From a checkpoint of a small transformer trained on Wikipedia: 40.4M parameters, 715M tokens.
Each number is 128 + 24 x the weight over its row's rms, rounded and kept within 0 to 255. Layers, rows and columns count from 0. The size above them is the row's rms in percent of the matrix's.

# layer 17 MLP up, 1024x384, rms 0.11, rows 74-90, columns 64-127
size [ 97 101  95 103  96 103  94  94  99 103 101 102 101 104 104  96 101]
[[108 151 139 125 171 133 135 129 138  70 101 158 150 140 131  97 109 145 168 131 132 156 152  95 165 119 127 142 119  83 175 134 161 131 104 121 134 135 101 105 129  94 110 106 104 118 113 162 111  96 145 128 130 139 133 130 180 157 146 133 132 125 162 169]
 [118 122  95 113 154 117 124 151 146 149 130 105  78 124 116 114 115 121 149 110  79 135 152  84 104 114 149 112 161 121 130 149 172 144 139 108 124  90 121 162 153 106 173 144  95 142 113  92 140 130 113 110 134 142 136  76 110 142  55 157 107 105 126 107]
 [143 141  76  95 151 141  93 128 151 161 127 102 109 151 140 148 132 135 117 125  71 156 118 116  95 132 140 150 119 118 151 100 126  94 138 149 152 168 131  90 136  98  93 111 140  82 128 119 120 126 143 122 180  91 130 113  90 125 157 105 133 149  96 136]
 [149 113 138 149  80 120 114 134 181 168 152 138 148 160 128 118 136 122  88 159 131 128 133  76  95 138 120 123 172 105 134 122 136 194 124 105  98 117 135 125 123 124 115 131 156 106 116  96 146 140 168 117 115  74 133 143 123 116  93 124  85 140 134 118]
 [142 150  90 100 188 141 114  90  92 146 100  96 114 142 133 110 135 113 118 117 122 148 162 150 108 119 166 114 163 160 134 109 116 101 130 141 117 164  96 121 150 135 140 182  83 108 134 120 130  97 130 115 139 172 104 136 175 116 145 127 107 113 136 137]
 [139 115 110  95 118 108 176 134  98  92 117 118 136 167 110 144 144 137 124 145 152 168 129 170 131 108 145  74 135 140 123 116 121 109 139 132 120 134 152 114 133 149 155 113 106 113 139 143 105 158  95 137 128 193 163 144 159 123 117 150  85 133 109 107]
 [146 112 128 164 134 107 151 116 177 118 156 137 158 106  85 114 119 150 105 118 152 136 130 140 112 106 146 132 121 123 104 102 122 170 132  96 116 136 153 112 141 118 145 111 162 125 150 125 171 164 154 176 141 113 139 129 175 133 111 157 137 121 147 124]
 [141 153 123 193 138 110 115 183 116 141 120 109  90 147 126  97 158 126 143 131 144 117 100 126 100  82  86 162 138 136 114 104 170 111 141 114 142  98  91  77 125 152 109 103 163 108 113 128 129 156 112  98  99  72  92 174 117  92 105 166 162 120 114 148]
 [156 107 100 120 114 190 135 135 146 123 136 131 122 145 126 163 125 104 138 135 105 143 157 126 119 142 103 115 107  99 106 174 114 139 164 127 118 136 172 114 143  84 144 128  83 166 170 110 105 145  66 140  81  93 142 119 138 171 118 170 148 143 147 163]
 [158 168 145 122 112 149 153 159 110 109 101 121 140 103 121 111 179 123 110 109  73  88 103 132 127 110 119 115 152 110  88 100 161 118 100  96  93 122 139 144 104 170  81 151 158 138 113 117 107 122 123 107 151 128  95 123 140 122 141  82 132 142  97 138]
 [128 137 149 105 105 105 111 134 172 145 128 120 164  86 138 121 135 135 134 118 118 147 154 182 137 135 134 130 115 151 176 136  84 102 150 112 182 108 117  91 110 140 179 157  79 115 157 173 124 119 131 136 111 151 149 139  95  93  88 129 121  94 174 158]
 [166 131 105 146 103 119 133 119 181 103 122 120  95  78 128 149 109 181 151 128 149 158 119 161 105 133 124 134  87 146 108 132 106 113 127 105 118 126 116 132 179 169 107 137 135 122 115 144  92 157 137 114 131 134 111 119 137 171 114 131 137 139 111 108]
 [102 131 117 126  82 144 167 122 134 143 134 161  92 146 144 124 148 111  69 105 112 141 121 115 154 143 101 121 118 118 135 155 119 116 146 121 118 104 115 131 138 132 169 159 115 135 110 143 130 145 125  98 136 101 105 168 115 137  96 135 114 114 134 123]
 [127 155 140 106  98 111  76 129 110 109 106 105 145 113 150 112 143 132 121 140 109 119  93 128 102 111 177 125  91  94 124 146 135 130 103 125 101 143 144 166 104 130 135 111  94 151 166 111 133 113 150 156 118 155 141  90 164 144 132 102 121 181 119 105]
 [ 90  94 107 142 163 140 144 144  94  97 113 133 112 152 151 107 135 156 132 133 150 119  98 149 166 121 115 148 115 117  88  90 168 152 163 119 121 142 156 149 193 134 124 142 106 111 106 137 102 113 148  81 111 123 158  88 125  98 138 137  74 132 121 124]
 [ 75 168 189 173 116 167 133 126 127 110 103 116 141 143 142 171 155 135 155 129 147 115 109 115 135 140 117  99 108 133 140 132 152 138 136 122 116 142 112 140 148 133 136 161  89 112 155  88 109 138 111  97 133 168  93 138 129 178 115 103 122 122 113 114]
 [100 124  95 117 144 150 153 132 153 132 138  87 149 100 143 123 151 133 135 111 103 143 196 138 141 135 116 126 132 150 110 110 150 119 129 106  94 118 159  90 136 157 121 142 127 124 118 155 175 136 144 189 156 130 105 112 159 157 141 128 152 120 130 142]]
# layer 17 MLP down (transposed), 1024x384, rms 0.105, rows 74-89, columns 64-127
size [100  97  94 100  95  98  97  94 100 103 100 102 100 105  98  97]
[[106  90 129 100 119 146 100 165  68 113 110 133 144 195 142  98 120  94 142 151 125 148 140  98 115 157 137 133 108 119 135 130 113 139  80 162 110 114 127 102 139 144 140 123 150 145 139 167 128 139  78 132  79  94 132 130 129 131 120 138  91 159 138 111]
 [113 126 125 128  99 118 146 142  87 123 125 118 156 153 175 122 138 140 107 133  88 100 132  87  97 174 141 102  74 118 123 170 130 127 134 157 143 150  93 134 154 157 126 126 146 115 178 108 123 115 114 154 132 112 138 124 145 116 113 132 107  82 150 128]
 [151 129 146 127 122 127 161 127  96 156  81 129 128 136  85 128 137 134 173 119 153 108 109 132 132 140 103 165 117  79 129 124 113 155  98 138 129 163  72 159 100 148 116  77 117 145  97  86 114  99 114 145 108 155 138 120 109  72  73 154 132 133 150 144]
 [162 165 141 144 112  86 157 144 108 124 156 156 122 103 129 145 134 138 141 125 155 103  81  57 138 142 135 142 173 127  67 158 157 106 133 131 102 149  99  98 137  88 124 158 133 129 110 129 118 123 118 122 127 126 151 162 142 163 151 152 108 155 113  88]
 [127  71 121 121 115 149 144 115 111 132 105 161  99 118 135 107  98  92 114 115 146 127 128 125 127 142 136  96 104 108 173  90 143 129 143 122 103 124 161 116 179 110 161 134 169 129 106 130 154 140 123 149 178  75 120 120 126  71 134 106  91 109 169 135]
 [134 127 128 122  94  83 164 166 136  60  96 165 118 147  92 138 150 110  82 149 139 135 126 110  93 105 112 146 170 141 130 146 108 161 140 149 127 164  90 178 130 114 135 188  97 148 159 163 129 129 102 148 127 132 142 138 133 127 154 141 130 127  98 111]
 [124 116 144 131 147 146 128 125 159  82 115 126  81 110 102 116 139 135 124 112 163 125 132 109 124 102 135 155 155 125 109 114 168 111 103 157 139  92 143 109 115 127 155 125 131 144 128 149 140 132 157 115 134 186 123 116 119 103 121 114 156 144 100 146]
 [159 118 115  96 163 128 115  94 141 145 114 123 109 126 132 147 141 192 125 171 107  77 129 112 161 127 105  93 150 123 104 153 148 153 160 134 139 145 163 117 125 176 137 125  93 181 112 146 116 134 157 106 149 103 128 160 142 135 134 138 152 120 123 107]
 [129 127  99 159 113 115 135 148 131 164 142 101 126 121 136 158 135 157 139 136 133 105 128 124 137 139 151 110 133 107 110 104 126  98 120 150  87 104 142 119 121 120 146 129 100 149 119 116 122 117 126 172 102 118 155 111 152 130 102 125 117 125 108 150]
 [166 123 121 112 115 136 133 129 108  83 125 109 128 150 149 104 160 136 161 119 128 133 143 118  91  83 116 169 179  76 126 132 141 102 159 107 114 151 142 132 112 130 117 167 137 106 170 107 124 135 156 179 129 149 137 138 154 118 172 118 143 168  93 137]
 [130 112  77 127 143 133 133 156 133 161 129 150 138  98 188 140 126 129 118 127 144 128  71 142 116 139 155 158 117 115 143 112 115 114 122 121 149 112 166 117 132 143 142 127 127 142 139 111 149 174 121 134 144 158 104 110 131 139 116 107 117 136 134 154]
 [170 105 132 135 116 164 138 105 141 100 131 124 143 153 107 111 121 116 112 129  95 132  87 136 139 130 106 124 136  85  77 118 119  86 120 127 114 145 110 125 116 121 135 132  88 142 171  72 122 119 173  96 111 110 114 126 169 147 143  71 105  94 155 138]
 [114 145 151 110 116 154 126 129  86 104 112 131 186 115 161 154 114 114 118 131 141 157 143 104 139 126 143 121 151 118 106 107 124 158  82 113 134 100 102 134 111  81 110  92 139 118 155 135 141 122 137 122 125 120  96  70 151 107 120 161 156 123 112 149]
 [138 157 131 113 102 121 146 128 153 132 145 128 114 130 142 116 127 119 143 110 114 160 127  99 143 162 152 118 136 132 101 122 106 104 134 140 143 155 107 100 130 152 134 140 143  77 147 120 106 174 137 160 133 144 168 106  80  93 146 111 173 177 134 119]
 [149 148 151 158 113 126  83 115 122 152 143 142 149 135 127 100 110 124 132 176 116 173 136 126 104 152 103 124 184 138 159 115 120 109 153 126 107 105 100 145 142  86 187 148 125 127 139 139 146  94 115 142 150 130 118 107 128 125 152 106 185 104 156 120]
 [125  90 108 155 136 134 101  91 134 148 115 112 119 109 152 108 132 106 105 107 127 161  97 168 144  95 139 131 162 128 166 117 146 170 139 113 144 154 119 114 102 117  74 103 132 142 118 118 103 168 106 168  97 137 139 118 130 113 130 153 129 138 120 131]]
# layer 17 MLP gate, 1024x384, rms 0.0995, rows 75-90, columns 64-127
size [101  98 101 102  98  92  99 100  96 100 105  99 104 106 100  95]
[[139  94 160 147 138 144 113 145  95 150 151 118 121 113 124 126 164 115 110 108 118 180 148 118 105 100 163 139  92 135 166  96 142 101 112 143 144 113 162 142 138 145  78 126 103 132 113 161 130 154 109 137 135  96 143 148  94 194 153 113 104  89 121 139]
 [148 147 176 124 127 141 114 110 154 150 155 157 110 128  75 133 151 169 154 103 124 180 142 160 142 141 130 127 157 123 117 132 118 144 128 126 138 118 131 104 162 136  98 178 131 147 125 118 132 115 166 109 142 179 141 154 124  93 128 105 111 157 150 138]
 [ 81  97 132 146 144 141 128 117 144 137 120 143 147 107 114 173 138 148 179  96 174 139 107 114  72 109 107 123 133 109 137 101 125 145  98 120 134 140  99 122  93 118 144  99 167 126 138 137 140  84 154 128 104 172  97 161 132 131 150 120 145 102 149 130]
 [128 117 195 123  90 163 166 122 124 118 135 151 106 130  97 151 140 119 108 149  93 126  89 150  74  98 123 109 123 135 135  98  99 154 143  96 132 128 110 121 154 106 119 157 169 134 123 134  80 158 181 121 141 172 130 122 144 141  80  84 104  75 186 153]
 [118 144 164 180 188 154 145 144 137  87 156 101  94  88 134 143 149 127 152 126 111  82  94 101 113 137 118 147 126 125 124 135  94 137  99 147  98 111 101 108  98 167 127 130 143 163 157 129 114  97 147 131 137 125 108 136 121 187  99 118 142 170 160 173]
 [132 157  75 113 170 150 134 136 122  88 116 136  87 162 115 113  91 118 117  81 164  86 171 130 117 143 145 156  96 130 141 120  88 128 170 121 103 143 113 127 107 143 113 197 137 104 150 141 139 129 110 132 115 169 138 127 122 120 134 143 136 162 139 103]
 [139 120 147 109 148 107 131 143 145 134 113 122 145 127 127 137 106 167 119 173 166 103 126 114 160 138 123 103  87 148 115 113 161 103 125 113 159 155  84 124 152 137 131  71 132 138 123 103 135  90 120 120  99 119 151 107 151 116 126 173 109 105 152 140]
 [148 109 146 139 183 173 132 110 120 147  93 134 138 143 129 143 153 138  98 166 125 139  76 140  97 108 105 101 103 129 154  97 102 120 112 144 105 135 105 106 140 116 141  74  94 170 139 137  98 118 129 120 120 129 155  70 150 163 135 138 149 142 104 186]
 [133 163 122 168 142  90  83 126 137 129 156 120 129 112  96 128  92 128  98  87 112 133 132 154 154 123 169  84 133 111 128 133 108 138 162 180  77 154  92 134 134 145 129 127 119 151 128 130 153 138 147 152 110 102  92 156  95 153  99 138 128 177 151 127]
 [142 122 147 137 144 118 119 155 129 123 139 115 101 140 107  94 151 133 152  99 151 103 121 162 157 118 131 118 134 146  99 164 105 114 180 125 144  94 168 101 135  99 122 116 110 140 136 104 145  96 180 110 133 128 118 129 130 131 136 158 126 112 137 106]
 [ 91 130 107 116 114 130 108 140 174 167 146 119 125 136 141 157 161 105 165 126 115 130 128 145 119 132 152 139 161 142 137 102 110 113 170 178 118 133 185 125 116 129 165 100 112  92  91 135 137 152 118 146 119 116 114 154 124 115 176 145 120 143 177 133]
 [134 129  92 142 159  92 127  76 132 119 146  99  49  86  95 105 142 139 136 120 140 126  77 150  83 149 149 101 129 129  95 147 163 130  90 130  93 118 147 139 163 125 108 149  90 111 129 144 119 101 116 132  97  95 171 156 109 123  93 102 137 133 128 114]
 [117 124  99 105 143 117  85  92 122  86 145 123 143 175 160 132 130 146 143 126 100 131 156 123 101 125 172 126 109 137  80 154  95 100 115 130 114 129 119 149 132 155 118 144 129 103 169 160 128 103 137 127 147 121 159 139 138 103  72 168  75 121 144 128]
 [145 121 129  89 104 107 108  91 145 107 135 141 142 120 129 113 147  96  86 107  81 112 182 110  87 138 116 124  91  80  94 125  89 155 117 160 112 120 133 105  91 136 124 160 160 103 134 131 111 120 125 149 150 115 104 145 167 113 109 114 156 101 111 119]
 [121  73 112 105 141 161 146  88  69 105 143  97 148 111  84 133 147 144  84 134 133 150 127 123 189  99 104 225 113 129 180 125 111  65 107 144 154 150 104 131 132 113 148 123 159 143 135 129 151 112 112 175 103 138 142  87 107 121 100 133  66 149 118 150]
 [130 102  65 135 178 108 159  80 155 121 107 126 128 155  83 145  82  92 125 147 141 126 134 111 147  94 171 131  93 119 149 170 169 152 124  92 114 160  82 153 153 115 139 137  86 126 140 123 142 119 120 101 103 186 138  94 168 147 151 116 134 107 121 112]]